Part of a small language model's weights.
Size: width 192, 6 heads of 32, MLP 768 tanh GELU, vocabulary 2990, 6.45M parameters.
Architecture: learned positions, tied embeddings.
Training: a variant of Muon for these matrices, 373M tokens, 6768 steps.
Each number is 50 + 10 x the weight over its row's rms, rounded and kept within 0 to 99. Layers, rows and columns count from 0. The size before them is the row's rms in percent of the matrix's.

# up: layer 10 MLP up, 768x192, rms 0.109, rows 254-289, columns 0-95
# down: layer 10 MLP down (transposed), 768x192, rms 0.0599, rows 254-289, columns 0-95
up254 108:38 61 60 41 55 42 66 36 50 37 57 55 61 42 62 38 48 60 58 45 46 45 51 42 52 51 48 45 46 36 36 48 41 32 50 42 49 56 54 41 50 69 48 45 56 39 55 48 54 40 54 43 61 40 40 53 51 60 44 36 48 43 50 56 29 27 60 63 29 61 64 68 61 41 44 49 61 42 43 56 59 49 38 53 71 34 51 69 64 42 70 59 50 15 43 60
down254 106:58 51 47 68 51 54 49 47 47 37 79 55 54 43 45 45 47 30 36 55 37 42 68 38 62 31 55 49 45 36 60 49 58 71 59 37 46 48 45 43 54 52 60 52 56 59 47 47 29 48 39 38 48 56 42 53 57 62 48 47 56 52 52 49 45 50 42 54 46 56 29 47 55 70 33 49 36 60 34 46 50 54 38 32 53 53 49 25 33 27 52 44 52 47 52 56
up255 101:58 45 30 37 46 56 27 38 58 43 57 52 58 55 76 53 52 57 42 53 69 42 64 72 51 34 37 52 61 60 57 48 39 55 69 39 36 52 43 48 58 49 34 46 50 59 56 31 56 65 71 41 34 54 61 52 47 51 38 50 54 62 53 43 33 51 59 23 56 37 36 52 60 58 48 39 53 70 44 35 59 57 50 53 58 51 58 47 48 56 63 48 45 48 41 44
down255 096:44 58 56 42 59 36 60 58 40 47 56 57 49 66 54 66 41 47 48 57 29 39 40 47 54 61 58 37 41 48 49 65 44 47 51 55 66 35 68 45 51 69 72 49 54 57 60 52 45 49 45 50 53 37 28 63 47 41 51 43 41 41 37 58 48 46 35 59 65 62 63 67 53 56 58 53 58 49 41 56 37 57 52 69 39 55 43 66 68 48 50 49 48 48 59 36
up256 102:36 42 29 68 58 49 37 53 58 66 57 57 43 55 51 41 46 59 53 37 41 45 53 49 62 44 48 58 66 50 64 58 52 33 58 46 39 62 51 60 61 39 60 56 37 55 67 46 61 59 57 62 63 63 40 56 36 48 54 44 47 50 44 56 40 55 58 69 78 52 53 64 58 48 51 45 48 35 50 61 36 48 39 51 51 42 54 48 29 64 36 78 43 77 58 48
down256 114:52 40 58 38 53 45 44 50 59 45 42 49 44 39 44 50 53 46 57 43 33 58 58 53 39 56 64 42 48 43 40 45 35 61 72 55 57 55 46 60 53 58 59 50 57 34 46 47 47 44 76 46 68 52 58 57 52 51 46 41 42 64 60 42 41 36 39 55 50 43 66 60 42 51 57 41 56 51 66 45 40 48 59 53 66 51 54 50 53 56 49 47 42 38 61 55
up257 104:56 42 42 36 60 66 64 54 73 41 50 52 70 46 53 46 33 48 40 49 45 31 49 54 32 36 49 37 69 49 47 46 60 55 53 42 52 34 44 66 52 61 44 46 48 52 66 49 55 51 41 65 49 24 50 48 76 42 48 38 42 45 72 47 50 60 49 53 54 63 40 52 63 57 48 38 49 35 47 41 42 61 53 73 63 54 53 58 57 31 37 57 55 41 57 48
down257 095:42 54 48 76 36 40 38 49 39 48 39 50 46 41 71 46 31 48 57 52 53 51 56 55 57 56 48 50 41 62 38 42 52 70 49 63 60 28 35 45 26 36 52 60 56 56 43 46 77 43 35 50 44 48 40 41 51 53 52 62 40 59 73 57 42 58 42 51 68 38 51 45 41 46 41 60 50 46 56 63 60 53 42 41 41 48 39 57 52 38 45 53 55 45 38 45
up258 102:58 48 52 49 47 54 71 44 64 39 60 36 40 54 65 34 41 48 50 65 55 39 48 63 45 59 55 45 40 65 35 49 61 53 51 48 62 44 30 39 53 59 46 62 44 62 53 45 53 44 56 45 65 52 47 45 56 68 48 50 47 39 60 43 49 43 59 46 47 47 43 45 75 55 38 54 42 39 53 46 41 58 44 49 33 35 66 47 61 60 79 45 40 58 37 45
down258 106:38 44 55 57 75 58 47 53 58 60 44 47 38 50 56 49 60 43 58 51 41 61 56 64 46 45 61 65 65 58 50 50 70 34 37 42 69 46 52 49 52 41 44 63 56 62 46 37 58 62 42 50 63 69 50 53 56 66 70 34 23 52 48 39 51 66 35 55 58 54 52 38 54 47 61 55 50 42 42 55 62 38 41 54 62 52 54 52 48 46 67 39 55 57 43 49
up259 098:54 49 58 56 62 65 45 53 50 48 44 47 56 64 30 67 66 48 33 50 45 51 60 45 58 55 54 43 59 70 41 57 49 40 47 69 46 56 48 61 64 56 51 39 41 43 58 52 63 64 53 63 63 54 58 48 52 58 40 41 53 61 52 56 42 51 64 65 42 45 63 55 57 49 55 42 51 37 58 35 41 40 47 44 61 53 54 62 55 43 57 56 34 50 66 41
down259 092:51 51 45 50 36 55 35 45 45 37 52 44 51 61 55 52 62 43 38 49 43 31 38 60 44 48 69 57 39 84 47 56 54 53 59 52 55 56 51 46 50 47 59 57 37 55 52 39 56 58 40 55 45 41 55 58 57 45 57 43 47 58 40 47 44 61 69 55 63 37 44 60 51 52 60 50 45 56 52 46 78 59 55 52 44 56 52 68 39 52 39 53 80 40 45 46
up260 092:48 51 57 67 42 43 57 46 28 23 59 30 52 58 49 39 45 40 41 45 32 40 64 38 39 44 41 49 61 45 44 56 53 57 22 45 50 54 50 40 60 49 52 49 38 38 58 47 52 36 65 69 57 59 55 45 39 59 54 33 51 42 50 59 45 43 56 53 27 44 51 50 45 71 57 62 47 53 54 66 62 29 46 50 60 50 56 58 46 21 48 56 59 53 51 60
down260 089:43 38 36 29 50 52 36 50 74 73 48 74 52 47 37 43 62 51 44 47 49 61 53 55 45 54 62 37 52 51 53 34 54 49 42 47 51 58 60 57 37 47 49 54 55 57 53 51 53 61 47 44 42 46 46 56 56 49 63 43 53 80 39 57 49 29 51 42 41 60 34 46 63 63 54 41 42 50 49 57 67 51 71 51 42 61 64 54 48 64 63 45 55 45 67 50
up261 098:70 41 52 53 52 54 40 37 45 39 53 53 33 42 45 45 70 36 49 57 59 38 50 50 69 52 36 43 55 65 47 47 61 55 52 50 46 56 49 68 48 63 38 48 52 38 52 48 48 42 49 57 46 68 62 31 54 48 43 48 35 44 53 55 64 55 62 43 28 49 52 39 57 52 43 61 49 37 39 37 68 52 61 42 63 44 37 66 65 53 50 45 49 45 58 55
down261 100:42 40 43 63 44 44 44 52 56 51 26 61 36 61 74 62 35 54 40 55 43 36 58 48 68 34 43 48 46 42 45 39 38 30 58 54 82 45 59 53 44 48 60 50 49 50 42 52 66 42 54 46 40 48 44 62 62 52 63 48 72 45 57 38 33 55 38 54 60 61 59 40 53 39 47 34 41 43 65 46 37 44 53 62 67 64 41 53 44 56 53 50 45 47 50 64
up262 097:57 41 45 43 59 34 44 70 59 57 47 35 54 25 39 48 47 31 57 32 49 39 56 50 48 51 58 40 38 40 43 61 35 62 46 52 45 45 36 56 33 52 58 32 51 35 44 47 54 58 31 47 55 57 45 49 59 64 68 69 44 58 50 44 43 47 43 42 58 70 36 44 54 69 58 42 48 53 59 38 64 41 53 51 43 25 38 46 46 39 52 54 54 52 41 53
down262 093:33 59 53 53 44 64 49 31 44 46 63 43 49 52 60 43 51 43 51 57 43 63 47 59 60 60 56 32 41 57 59 19 41 41 33 61 43 40 47 40 59 51 51 53 54 60 58 53 44 45 59 57 40 52 39 51 42 56 32 34 62 49 43 40 56 39 62 61 30 53 69 42 46 48 38 46 40 59 43 66 47 71 50 54 44 51 78 37 40 46 53 55 55 34 62 33
up263 105:74 66 33 56 47 48 46 40 33 43 55 32 69 41 56 48 51 45 49 56 47 54 43 51 55 52 57 61 58 49 57 39 51 50 54 57 40 43 55 54 72 64 56 56 38 46 56 34 58 46 52 59 73 50 57 52 41 35 72 49 46 53 61 54 48 55 42 53 54 62 44 61 41 59 35 30 57 66 69 61 54 42 51 40 45 66 45 73 48 46 43 58 35 50 58 48
down263 108:63 50 75 43 44 37 55 63 59 49 45 47 48 51 44 47 35 61 27 47 35 54 60 53 41 42 49 38 48 61 44 48 60 31 45 39 41 53 59 62 72 40 53 51 51 47 49 49 49 50 38 64 34 40 47 34 44 54 42 63 53 50 42 52 66 60 67 62 43 46 45 54 48 39 54 54 63 30 52 63 51 53 30 37 70 47 64 52 51 39 39 40 45 37 37 48
up264 094:63 54 38 60 53 37 37 56 56 47 41 63 52 52 57 55 48 54 39 56 46 52 64 46 59 49 56 48 56 69 50 69 49 41 49 50 35 48 48 57 40 48 53 24 50 43 26 54 70 63 40 51 38 37 48 68 52 32 52 55 50 48 54 52 33 47 53 45 55 39 48 67 55 58 27 67 51 56 59 36 56 36 50 67 51 37 52 78 30 46 53 54 40 49 53 57
down264 088:41 50 46 43 45 54 60 41 58 44 54 27 41 40 38 47 63 57 39 61 59 35 42 44 52 62 42 34 43 71 48 41 45 80 48 51 49 56 61 49 54 48 44 58 58 52 71 66 35 54 51 37 77 51 49 61 53 49 55 76 50 39 45 50 49 58 38 41 64 64 53 58 51 46 50 42 35 67 47 59 42 51 44 45 36 58 49 77 44 57 44 51 52 45 56 36
up265 093:74 61 67 57 49 46 55 55 65 52 46 46 67 49 50 59 47 67 43 49 35 62 42 51 45 62 40 38 55 58 47 63 52 54 41 22 36 41 62 55 61 43 38 28 43 48 54 27 50 49 56 52 46 31 62 48 52 50 41 47 36 52 49 50 33 55 52 55 44 50 50 49 42 49 47 64 41 40 39 40 47 52 54 36 65 44 54 60 54 50 44 55 44 56 65 45
down265 102:52 39 50 50 42 65 36 46 53 43 46 44 44 51 37 51 39 61 65 61 59 43 61 56 50 54 56 51 59 55 41 41 59 51 59 41 61 56 52 36 71 41 66 54 58 39 41 46 52 58 58 45 59 55 53 40 59 44 55 32 62 47 47 37 55 58 37 66 64 51 81 44 55 70 50 47 46 52 43 72 56 43 48 47 58 47 54 57 48 48 59 52 48 57 43 52
up266 098:43 45 40 52 46 44 57 52 65 44 56 49 46 58 66 55 57 36 63 60 63 44 47 62 52 77 29 37 68 53 47 52 61 45 30 44 39 46 39 39 46 48 60 46 39 43 45 55 56 40 48 40 73 53 57 35 70 46 47 56 55 44 57 53 40 52 49 50 60 42 44 60 65 42 49 51 60 41 44 42 59 44 51 41 37 41 39 37 32 64 53 59 57 57 39 27
down266 098:40 56 48 55 58 35 42 42 46 37 64 42 54 58 50 50 45 63 49 53 51 63 71 54 56 36 47 56 33 57 49 49 61 47 59 58 60 36 53 48 19 36 39 59 58 59 50 34 55 42 56 47 35 71 64 37 60 47 54 44 56 44 53 50 62 67 68 50 47 59 60 58 51 52 41 47 48 44 56 51 66 64 27 42 42 54 29 51 48 30 48 57 44 52 58 67
up267 094:36 57 59 38 43 56 50 49 51 68 56 49 77 65 58 41 54 50 56 52 42 58 47 47 53 26 45 47 64 43 49 70 41 53 45 33 59 42 55 51 64 55 67 48 46 54 49 39 49 45 51 41 46 32 34 62 55 64 48 49 67 63 52 43 46 30 26 58 46 61 54 45 62 41 63 39 72 56 51 44 46 48 50 46 43 40 61 60 51 56 47 36 37 50 49 51
down267 090:58 45 34 61 49 57 47 39 36 26 58 56 53 66 43 53 48 45 47 44 51 47 65 47 47 43 48 28 34 57 49 32 41 47 51 51 42 62 46 58 57 50 49 55 49 46 44 58 56 46 62 62 44 46 51 42 52 42 56 45 46 56 33 52 55 54 59 38 42 36 55 68 41 32 60 69 35 45 65 53 51 51 52 55 51 30 61 55 49 61 57 80 51 42 63 51
up268 101:42 64 47 37 32 53 29 35 42 70 39 53 45 46 50 48 47 44 56 65 54 35 52 64 57 43 52 61 50 40 67 46 64 44 33 46 37 32 39 53 64 54 46 57 47 34 68 48 56 46 43 53 45 44 35 45 34 48 46 45 69 51 65 54 53 40 54 58 57 46 29 61 44 44 58 32 52 57 51 42 40 60 67 50 49 57 64 50 55 49 43 67 27 51 55 41
down268 108:44 55 40 33 58 55 63 38 56 54 64 43 65 57 55 53 48 53 45 44 47 51 54 52 41 58 54 45 45 71 56 48 49 45 47 57 48 31 61 33 58 51 60 58 53 46 49 57 52 37 51 63 38 49 48 41 70 38 70 44 62 54 58 47 69 37 47 40 49 46 60 52 59 38 41 61 36 36 76 41 49 47 42 40 35 45 48 62 61 73 30 59 56 45 42 47
up269 103:63 55 50 65 58 38 54 53 39 45 59 40 41 60 58 41 55 57 58 55 60 40 61 45 41 54 46 51 61 42 46 51 50 42 62 48 39 52 62 40 46 43 47 42 41 55 40 58 66 56 57 43 36 69 26 59 66 56 42 48 53 46 52 71 40 68 73 61 34 51 39 50 59 52 50 60 38 41 36 54 49 59 53 50 58 73 59 66 53 40 45 40 42 42 46 61
down269 111:43 48 46 27 61 37 55 54 42 49 31 57 45 35 47 68 55 36 60 40 59 60 29 56 46 48 61 50 45 62 43 51 52 50 67 51 72 56 30 54 53 43 52 55 53 60 51 34 44 51 54 47 48 51 60 45 57 65 54 68 55 57 47 64 50 42 53 47 58 69 44 46 59 45 35 39 58 68 51 66 47 57 44 50 47 40 42 52 47 41 50 51 52 47 42 53
up270 097:47 50 49 42 52 54 51 43 48 52 37 65 50 43 54 40 46 56 65 48 57 40 44 29 58 53 51 48 54 62 60 58 77 40 55 47 38 50 51 73 72 49 49 47 40 47 46 56 31 38 34 55 49 45 55 42 61 47 31 47 56 48 57 59 50 58 47 57 41 58 51 66 31 53 53 31 43 55 54 44 43 51 50 43 50 48 49 72 52 60 56 37 28 46 56 70
down270 094:38 44 67 58 71 47 51 43 67 52 50 40 53 60 49 42 47 35 66 53 48 46 44 69 36 35 48 40 43 44 67 40 63 44 55 59 32 50 39 40 38 62 58 57 58 58 59 52 59 37 52 57 46 60 63 53 47 51 57 37 59 57 38 58 44 31 44 56 54 28 33 30 34 51 44 49 46 54 65 45 48 42 50 59 53 39 48 59 70 53 34 51 58 42 38 61
up271 099:48 37 33 52 56 48 56 36 38 64 48 62 49 39 35 49 61 43 52 52 49 39 58 43 40 65 59 56 60 35 40 36 40 61 67 49 45 38 58 67 50 35 54 50 55 42 49 62 48 41 28 38 41 34 38 52 36 44 31 38 43 54 43 58 59 62 49 64 43 75 28 35 47 42 44 70 47 60 39 36 34 47 42 45 43 53 42 44 36 45 56 51 54 54 47 62
down271 093:52 63 41 68 68 47 58 56 44 73 43 39 47 60 54 53 50 29 60 53 62 50 54 47 54 42 55 50 41 41 59 45 26 46 57 41 53 63 60 51 49 49 65 37 47 47 65 46 57 33 72 52 39 45 51 56 63 50 58 42 52 52 38 49 41 42 49 50 46 66 64 40 50 35 56 54 65 36 54 64 51 53 53 52 54 37 59 45 49 65 43 41 48 48 60 29
up272 099:57 45 56 38 52 59 35 42 46 57 44 46 55 51 45 34 64 57 34 38 51 41 46 50 39 43 42 48 66 47 68 70 78 58 48 58 45 45 47 47 33 57 41 36 41 41 46 59 34 44 46 48 52 62 48 60 34 59 39 42 59 66 53 57 52 64 40 69 59 55 43 70 42 42 52 63 54 40 31 60 39 48 47 44 46 37 53 62 39 34 39 54 51 41 33 58
down272 091:43 49 58 52 46 57 62 55 42 61 63 55 52 39 57 39 50 53 45 42 50 44 66 37 36 39 58 66 45 51 63 53 51 50 36 58 55 49 52 62 48 46 57 60 50 37 55 59 68 51 52 50 51 40 48 41 69 58 50 49 29 43 53 63 46 65 64 57 48 49 52 56 46 37 48 56 60 50 65 52 49 49 33 61 56 49 47 28 60 53 48 58 38 45 46 62
up273 097:52 69 67 46 71 49 58 54 56 49 43 45 69 54 46 38 27 32 43 44 61 66 46 36 50 42 54 56 48 52 63 69 45 58 55 56 42 57 45 48 63 43 41 53 58 33 54 62 53 55 44 48 36 42 41 56 51 44 57 45 53 50 27 64 46 48 41 53 50 45 30 55 48 52 55 66 47 41 56 60 45 64 60 63 40 68 57 24 52 49 55 74 55 60 69 53
down273 094:45 39 53 44 45 49 50 62 48 33 69 54 45 60 59 63 58 65 53 50 50 27 62 49 50 41 38 34 62 51 42 36 42 62 47 59 47 66 43 53 43 57 45 45 55 47 42 45 43 60 48 53 42 33 42 42 37 66 36 50 45 81 33 60 55 55 49 39 56 58 34 52 48 58 34 40 60 52 32 49 54 44 66 47 62 38 53 53 48 53 52 55 42 43 46 42
up274 096:53 54 61 49 57 31 71 34 49 35 39 45 44 21 51 45 49 45 48 54 63 32 54 36 69 71 51 52 64 47 35 40 71 51 57 51 60 50 54 44 45 55 47 52 43 55 61 61 58 37 41 52 30 53 41 39 42 49 50 55 56 44 51 49 57 41 41 57 55 59 48 69 46 60 70 42 63 53 60 56 45 39 49 54 45 58 49 64 44 44 60 49 56 61 45 53
down274 103:73 39 54 53 61 45 54 46 56 60 45 46 60 66 62 35 46 33 65 46 46 52 36 56 70 49 39 61 47 77 56 48 50 42 53 52 50 41 34 59 55 46 46 37 27 56 56 54 43 40 37 58 48 57 43 64 33 50 71 57 39 51 47 62 46 58 58 51 51 51 53 64 52 67 57 54 41 35 32 50 51 60 30 42 64 35 56 68 62 52 36 43 54 74 48 48
up275 101:56 51 41 56 80 50 52 50 68 57 61 55 37 53 54 51 57 40 63 45 60 57 62 54 41 63 60 58 65 46 35 37 61 50 57 33 49 39 33 40 65 52 47 50 40 52 51 61 46 60 53 57 40 37 54 53 53 40 43 56 43 69 45 49 41 40 58 64 62 49 37 44 48 39 82 73 42 51 36 45 53 55 37 57 57 64 45 43 53 46 41 52 58 44 63 67
down275 106:37 47 46 33 51 63 34 75 37 59 31 60 56 70 55 45 39 43 44 43 28 50 51 59 43 49 43 50 65 27 44 51 51 40 56 46 41 42 54 41 64 70 60 45 56 49 56 38 42 41 34 55 30 30 64 54 50 49 52 36 64 38 43 50 53 49 58 53 54 62 50 59 64 61 52 62 60 41 44 57 41 50 49 45 48 55 36 50 39 46 44 45 46 57 42 53
up276 103:59 47 50 48 45 46 46 34 44 50 51 57 58 49 52 52 39 53 58 61 64 69 55 53 77 54 72 54 61 68 59 36 36 40 49 52 53 61 46 52 52 43 56 58 48 26 58 57 45 41 33 51 50 35 45 41 62 61 30 63 40 44 39 26 48 47 57 48 54 44 46 54 40 56 65 41 45 41 51 69 62 59 67 59 38 50 36 52 61 62 37 54 48 56 45 57
down276 109:53 69 52 38 57 51 61 50 44 41 57 58 49 63 40 48 39 62 51 39 43 57 60 37 47 41 49 52 50 38 43 56 56 52 56 44 46 49 60 54 26 48 55 43 57 50 41 37 51 20 55 48 63 54 76 34 56 49 56 35 53 51 63 58 55 52 46 51 57 59 72 66 71 53 46 42 52 64 48 44 47 60 35 64 56 50 45 54 34 63 37 65 50 57 56 51
up277 101:44 57 40 70 48 75 59 43 54 55 63 57 45 56 58 47 52 59 43 41 53 46 47 52 44 54 57 59 67 52 49 48 53 32 44 49 39 45 50 50 49 39 66 44 42 54 51 59 45 43 61 52 56 51 56 62 58 49 45 41 40 57 44 45 47 53 68 57 36 45 50 34 65 53 38 47 50 61 37 40 60 38 72 54 44 53 56 39 44 54 65 34 55 72 56 54
down277 096:40 67 41 71 45 62 62 49 45 55 39 36 46 55 51 48 54 60 59 44 39 62 51 38 50 50 54 50 51 53 66 57 36 40 35 33 47 55 57 53 34 49 56 52 50 46 50 67 69 60 62 67 49 34 49 43 35 34 43 54 63 53 60 54 46 49 36 69 42 43 40 57 53 56 55 56 41 44 45 57 52 47 51 57 51 64 37 38 41 34 49 56 53 50 47 21
up278 111:26 49 41 56 32 39 69 56 52 40 52 55 53 40 49 56 37 34 52 59 66 39 44 57 53 34 50 39 41 52 72 55 29 37 56 51 35 43 49 42 43 42 57 37 53 47 51 56 62 49 47 42 50 57 50 52 59 69 54 48 40 65 62 57 40 58 43 31 55 45 71 43 48 42 56 54 55 35 43 41 52 37 48 58 39 49 47 50 39 42 65 61 53 51 61 53
down278 110:40 53 47 37 54 52 64 63 62 48 54 50 39 50 67 58 36 50 43 71 47 49 53 54 51 42 38 39 58 33 52 53 61 44 56 51 55 53 51 65 20 69 56 39 62 50 66 61 65 60 60 43 41 45 53 42 62 56 65 24 59 34 62 48 65 61 54 60 45 42 60 47 56 46 48 43 52 40 40 58 49 36 41 40 46 49 71 64 42 38 46 52 46 63 41 59
up279 105:62 57 39 49 49 67 60 31 46 59 51 59 54 62 55 68 64 43 44 52 46 53 62 51 51 50 46 47 48 51 54 56 42 52 55 49 37 43 36 58 70 53 44 27 57 57 68 54 51 45 54 57 45 34 48 45 43 48 48 55 46 46 44 62 55 62 52 53 49 29 51 51 60 49 54 58 55 45 52 70 54 56 64 54 65 38 58 28 32 28 42 55 48 50 51 39
down279 105:45 40 46 35 49 37 45 62 69 61 50 63 39 56 41 60 48 41 53 58 49 38 61 36 35 61 53 46 48 58 46 54 43 58 49 52 42 62 58 30 53 40 56 48 59 54 57 60 32 46 44 41 47 50 72 54 52 57 51 50 37 65 71 48 35 38 65 67 29 29 70 40 49 64 58 69 50 58 47 43 59 50 44 55 41 70 46 62 53 65 56 56 43 50 47 66
up280 107:46 51 49 57 45 55 41 54 73 55 55 29 58 42 50 50 54 46 51 57 43 40 48 57 45 53 45 45 63 60 53 37 47 51 42 71 54 44 46 41 70 48 62 53 45 42 48 54 60 45 61 54 57 54 39 38 55 48 46 27 36 47 31 69 49 57 72 63 48 42 44 42 57 48 40 65 43 60 50 52 61 44 56 59 39 61 61 53 53 43 58 49 46 38 55 42
down280 107:49 44 42 50 68 43 50 60 71 40 58 43 45 54 49 52 64 43 40 46 57 31 43 63 44 49 40 60 33 81 43 52 43 50 55 41 48 48 58 44 21 68 42 43 48 58 36 58 48 58 43 48 33 34 52 65 44 55 54 58 77 61 48 46 50 43 58 50 64 41 65 44 38 64 56 64 38 53 49 45 55 53 61 41 37 70 49 61 47 52 45 47 40 63 39 70
up281 108:65 42 37 66 47 40 47 57 59 43 45 53 67 61 44 55 65 54 39 34 54 44 51 37 44 57 52 51 51 57 58 44 51 38 42 52 50 39 52 61 60 47 35 34 47 48 45 49 50 62 47 55 42 51 50 43 59 48 39 33 36 56 63 56 53 48 47 45 52 47 26 40 48 46 57 42 46 34 55 48 43 58 65 52 47 33 56 43 47 34 59 61 60 72 55 49
down281 105:31 47 40 44 64 49 50 39 34 40 38 59 54 49 67 54 48 43 62 36 41 47 54 46 63 50 53 61 67 60 65 46 63 56 40 44 39 54 55 48 57 42 40 48 43 57 42 46 31 57 28 47 44 55 42 57 42 36 43 44 48 37 23 44 71 51 51 60 58 35 46 49 45 65 64 53 72 48 58 44 33 45 34 77 39 43 59 69 51 48 50 50 51 58 46 55
up282 098:29 52 47 53 52 50 57 37 46 51 51 33 69 43 46 54 50 46 40 45 43 49 58 41 39 60 45 48 41 52 47 56 60 52 58 41 52 42 43 56 54 41 52 51 61 50 44 50 43 52 37 47 51 59 62 66 58 46 46 42 52 53 50 60 48 52 51 56 46 47 58 63 38 46 58 53 60 45 63 56 73 51 59 51 64 56 52 56 61 46 41 43 40 59 46 43
down282 103:60 54 44 52 38 60 39 65 39 59 46 63 44 27 45 51 48 42 44 63 54 46 43 61 59 32 54 53 53 60 43 48 47 56 33 43 32 52 52 37 58 47 58 38 47 50 55 49 35 44 67 45 32 54 36 33 50 46 38 39 62 48 51 54 50 49 37 65 71 52 59 40 50 44 60 31 43 48 51 51 38 38 46 55 52 39 52 59 63 52 61 39 54 73 45 61
up283 108:62 61 54 51 61 49 48 43 45 60 51 47 51 48 66 47 45 62 54 63 39 69 53 41 59 62 45 44 46 43 44 46 51 45 41 54 21 48 50 51 53 45 40 53 40 56 47 72 42 34 43 65 45 58 43 53 47 53 69 49 48 55 61 57 42 61 32 44 43 39 48 51 57 39 38 41 63 60 39 56 60 56 43 38 70 34 34 69 43 52 66 63 70 44 64 47
down283 102:45 49 45 46 70 38 44 44 48 44 43 51 48 56 34 43 37 42 53 76 50 44 52 28 48 64 54 54 53 57 45 45 46 29 62 52 49 34 45 47 26 52 49 37 75 58 56 56 30 53 49 64 58 44 59 43 64 48 63 41 48 49 58 40 46 44 46 65 63 35 35 49 41 54 47 46 58 50 20 52 54 39 53 34 48 61 32 45 42 59 48 64 49 39 52 47
up284 093:42 62 50 68 74 57 54 59 30 32 57 48 50 62 53 49 73 42 52 42 53 63 68 43 70 43 66 51 39 45 61 62 42 46 52 44 42 50 35 34 47 61 52 55 47 42 57 41 37 73 50 60 59 48 53 71 47 42 41 66 66 47 57 57 52 40 39 49 39 62 50 56 44 42 61 70 52 63 55 31 57 66 57 58 60 43 44 54 54 62 57 64 50 50 68 46
down284 091:59 40 38 49 58 60 34 41 64 36 59 49 58 49 51 45 38 57 56 52 51 48 53 57 53 58 61 46 56 43 42 50 55 50 29 37 63 55 49 51 51 57 47 27 59 48 51 38 50 48 66 36 53 45 81 45 38 61 43 47 47 59 49 49 54 50 30 50 53 56 58 43 48 58 48 64 66 38 48 48 50 46 44 57 30 57 35 47 50 53 43 55 51 48 45 56
up285 091:35 59 53 41 60 54 62 32 53 48 59 45 60 49 37 64 54 64 64 44 58 32 58 60 46 60 48 41 44 61 43 48 55 41 64 63 54 46 50 58 45 61 58 58 48 48 49 54 53 46 38 42 61 68 33 59 41 63 38 50 65 43 52 56 62 61 63 51 50 58 25 45 46 69 39 44 56 49 39 62 52 57 40 60 48 42 49 54 40 48 54 56 57 50 41 54
down285 092:50 67 59 43 41 65 37 43 46 59 42 58 48 46 70 57 62 54 45 55 38 46 35 49 56 62 56 60 41 40 46 37 48 45 47 41 38 33 41 55 46 64 39 30 52 56 64 48 61 58 51 57 43 26 64 43 54 47 54 48 49 36 73 66 54 56 61 39 37 40 15 39 53 45 45 56 46 61 57 54 61 42 54 50 41 56 61 64 70 56 39 49 55 55 59 56
up286 093:70 56 29 41 59 49 48 60 45 55 44 48 56 51 57 59 53 43 54 55 48 33 54 52 37 46 51 46 54 63 60 61 57 55 43 25 51 53 54 37 52 53 64 46 36 55 46 51 37 31 54 51 59 50 55 41 37 53 46 70 61 54 52 56 56 56 45 41 50 53 37 33 63 67 57 38 46 47 54 74 52 59 47 51 56 24 54 58 30 57 52 42 38 56 37 57
down286 090:33 55 53 64 56 52 41 34 60 46 56 54 37 30 51 56 45 55 64 56 44 63 61 53 57 48 51 64 46 74 49 43 42 42 70 54 51 46 26 45 52 66 46 51 48 48 47 46 73 56 51 44 42 36 61 52 79 51 39 53 43 36 44 61 44 36 52 45 43 45 39 60 42 61 46 49 65 65 51 60 53 55 47 58 37 65 40 61 61 54 50 48 44 51 41 46
up287 104:62 65 39 59 40 47 47 51 82 61 46 50 52 56 40 22 38 52 49 70 33 52 58 46 53 54 54 44 39 51 62 42 43 37 33 47 59 42 33 44 41 48 40 26 36 37 39 73 43 55 55 53 50 51 62 56 56 49 47 52 66 55 41 60 51 53 49 53 31 41 55 50 56 39 46 59 66 35 60 64 54 57 45 55 59 58 41 58 36 62 37 57 56 66 40 61
down287 115:48 49 53 62 49 52 42 70 44 35 49 51 52 57 60 67 57 51 35 45 32 47 42 50 46 59 31 30 62 64 21 65 45 62 43 31 41 54 45 54 56 49 45 48 58 57 50 20 46 57 63 55 53 40 40 49 52 47 33 33 38 59 51 35 63 54 45 62 53 44 70 48 41 31 41 44 54 49 54 59 56 61 65 58 63 57 48 64 56 37 45 46 46 49 31 42
up288 101:53 40 52 43 41 66 67 42 40 50 37 62 61 66 53 55 69 49 48 46 63 58 32 45 58 33 55 60 41 71 51 46 52 40 46 51 37 48 52 45 75 53 39 56 43 48 52 47 63 40 48 55 52 50 46 46 51 41 45 53 35 57 44 51 54 55 44 46 72 27 64 43 56 38 61 42 75 44 67 53 51 46 58 64 52 52 36 68 43 50 48 49 50 67 57 50
down288 101:54 55 40 41 46 57 36 56 65 47 36 39 39 50 63 61 49 55 36 39 49 59 56 58 53 54 61 51 29 62 50 48 48 51 52 50 72 56 44 55 68 51 50 58 65 32 48 52 46 50 46 54 58 44 61 43 54 41 54 44 36 44 48 42 50 57 54 36 30 44 48 50 42 49 43 60 61 37 59 56 38 49 49 45 63 35 53 40 73 56 74 44 42 63 52 44
up289 095:43 38 54 46 45 41 50 43 41 62 40 50 46 30 39 48 44 60 47 58 41 38 64 45 48 69 45 52 60 61 67 47 42 52 47 37 36 47 51 49 53 38 40 61 51 41 32 57 48 56 48 44 69 56 40 48 70 44 37 55 38 53 65 51 51 52 46 65 56 55 41 52 60 44 53 51 62 56 45 43 40 55 40 42 52 59 70 63 49 60 56 58 42 45 46 14
down289 088:47 61 53 46 65 64 55 73 44 50 40 52 51 51 49 54 48 42 56 49 55 36 59 38 57 43 58 51 49 73 59 64 54 62 58 59 68 57 30 27 64 19 61 58 47 53 53 51 47 49 62 56 53 39 48 64 56 54 57 38 53 47 44 48 56 61 63 52 42 43 24 65 47 58 57 35 42 43 43 53 56 38 60 46 48 42 47 54 48 42 32 54 35 57 50 57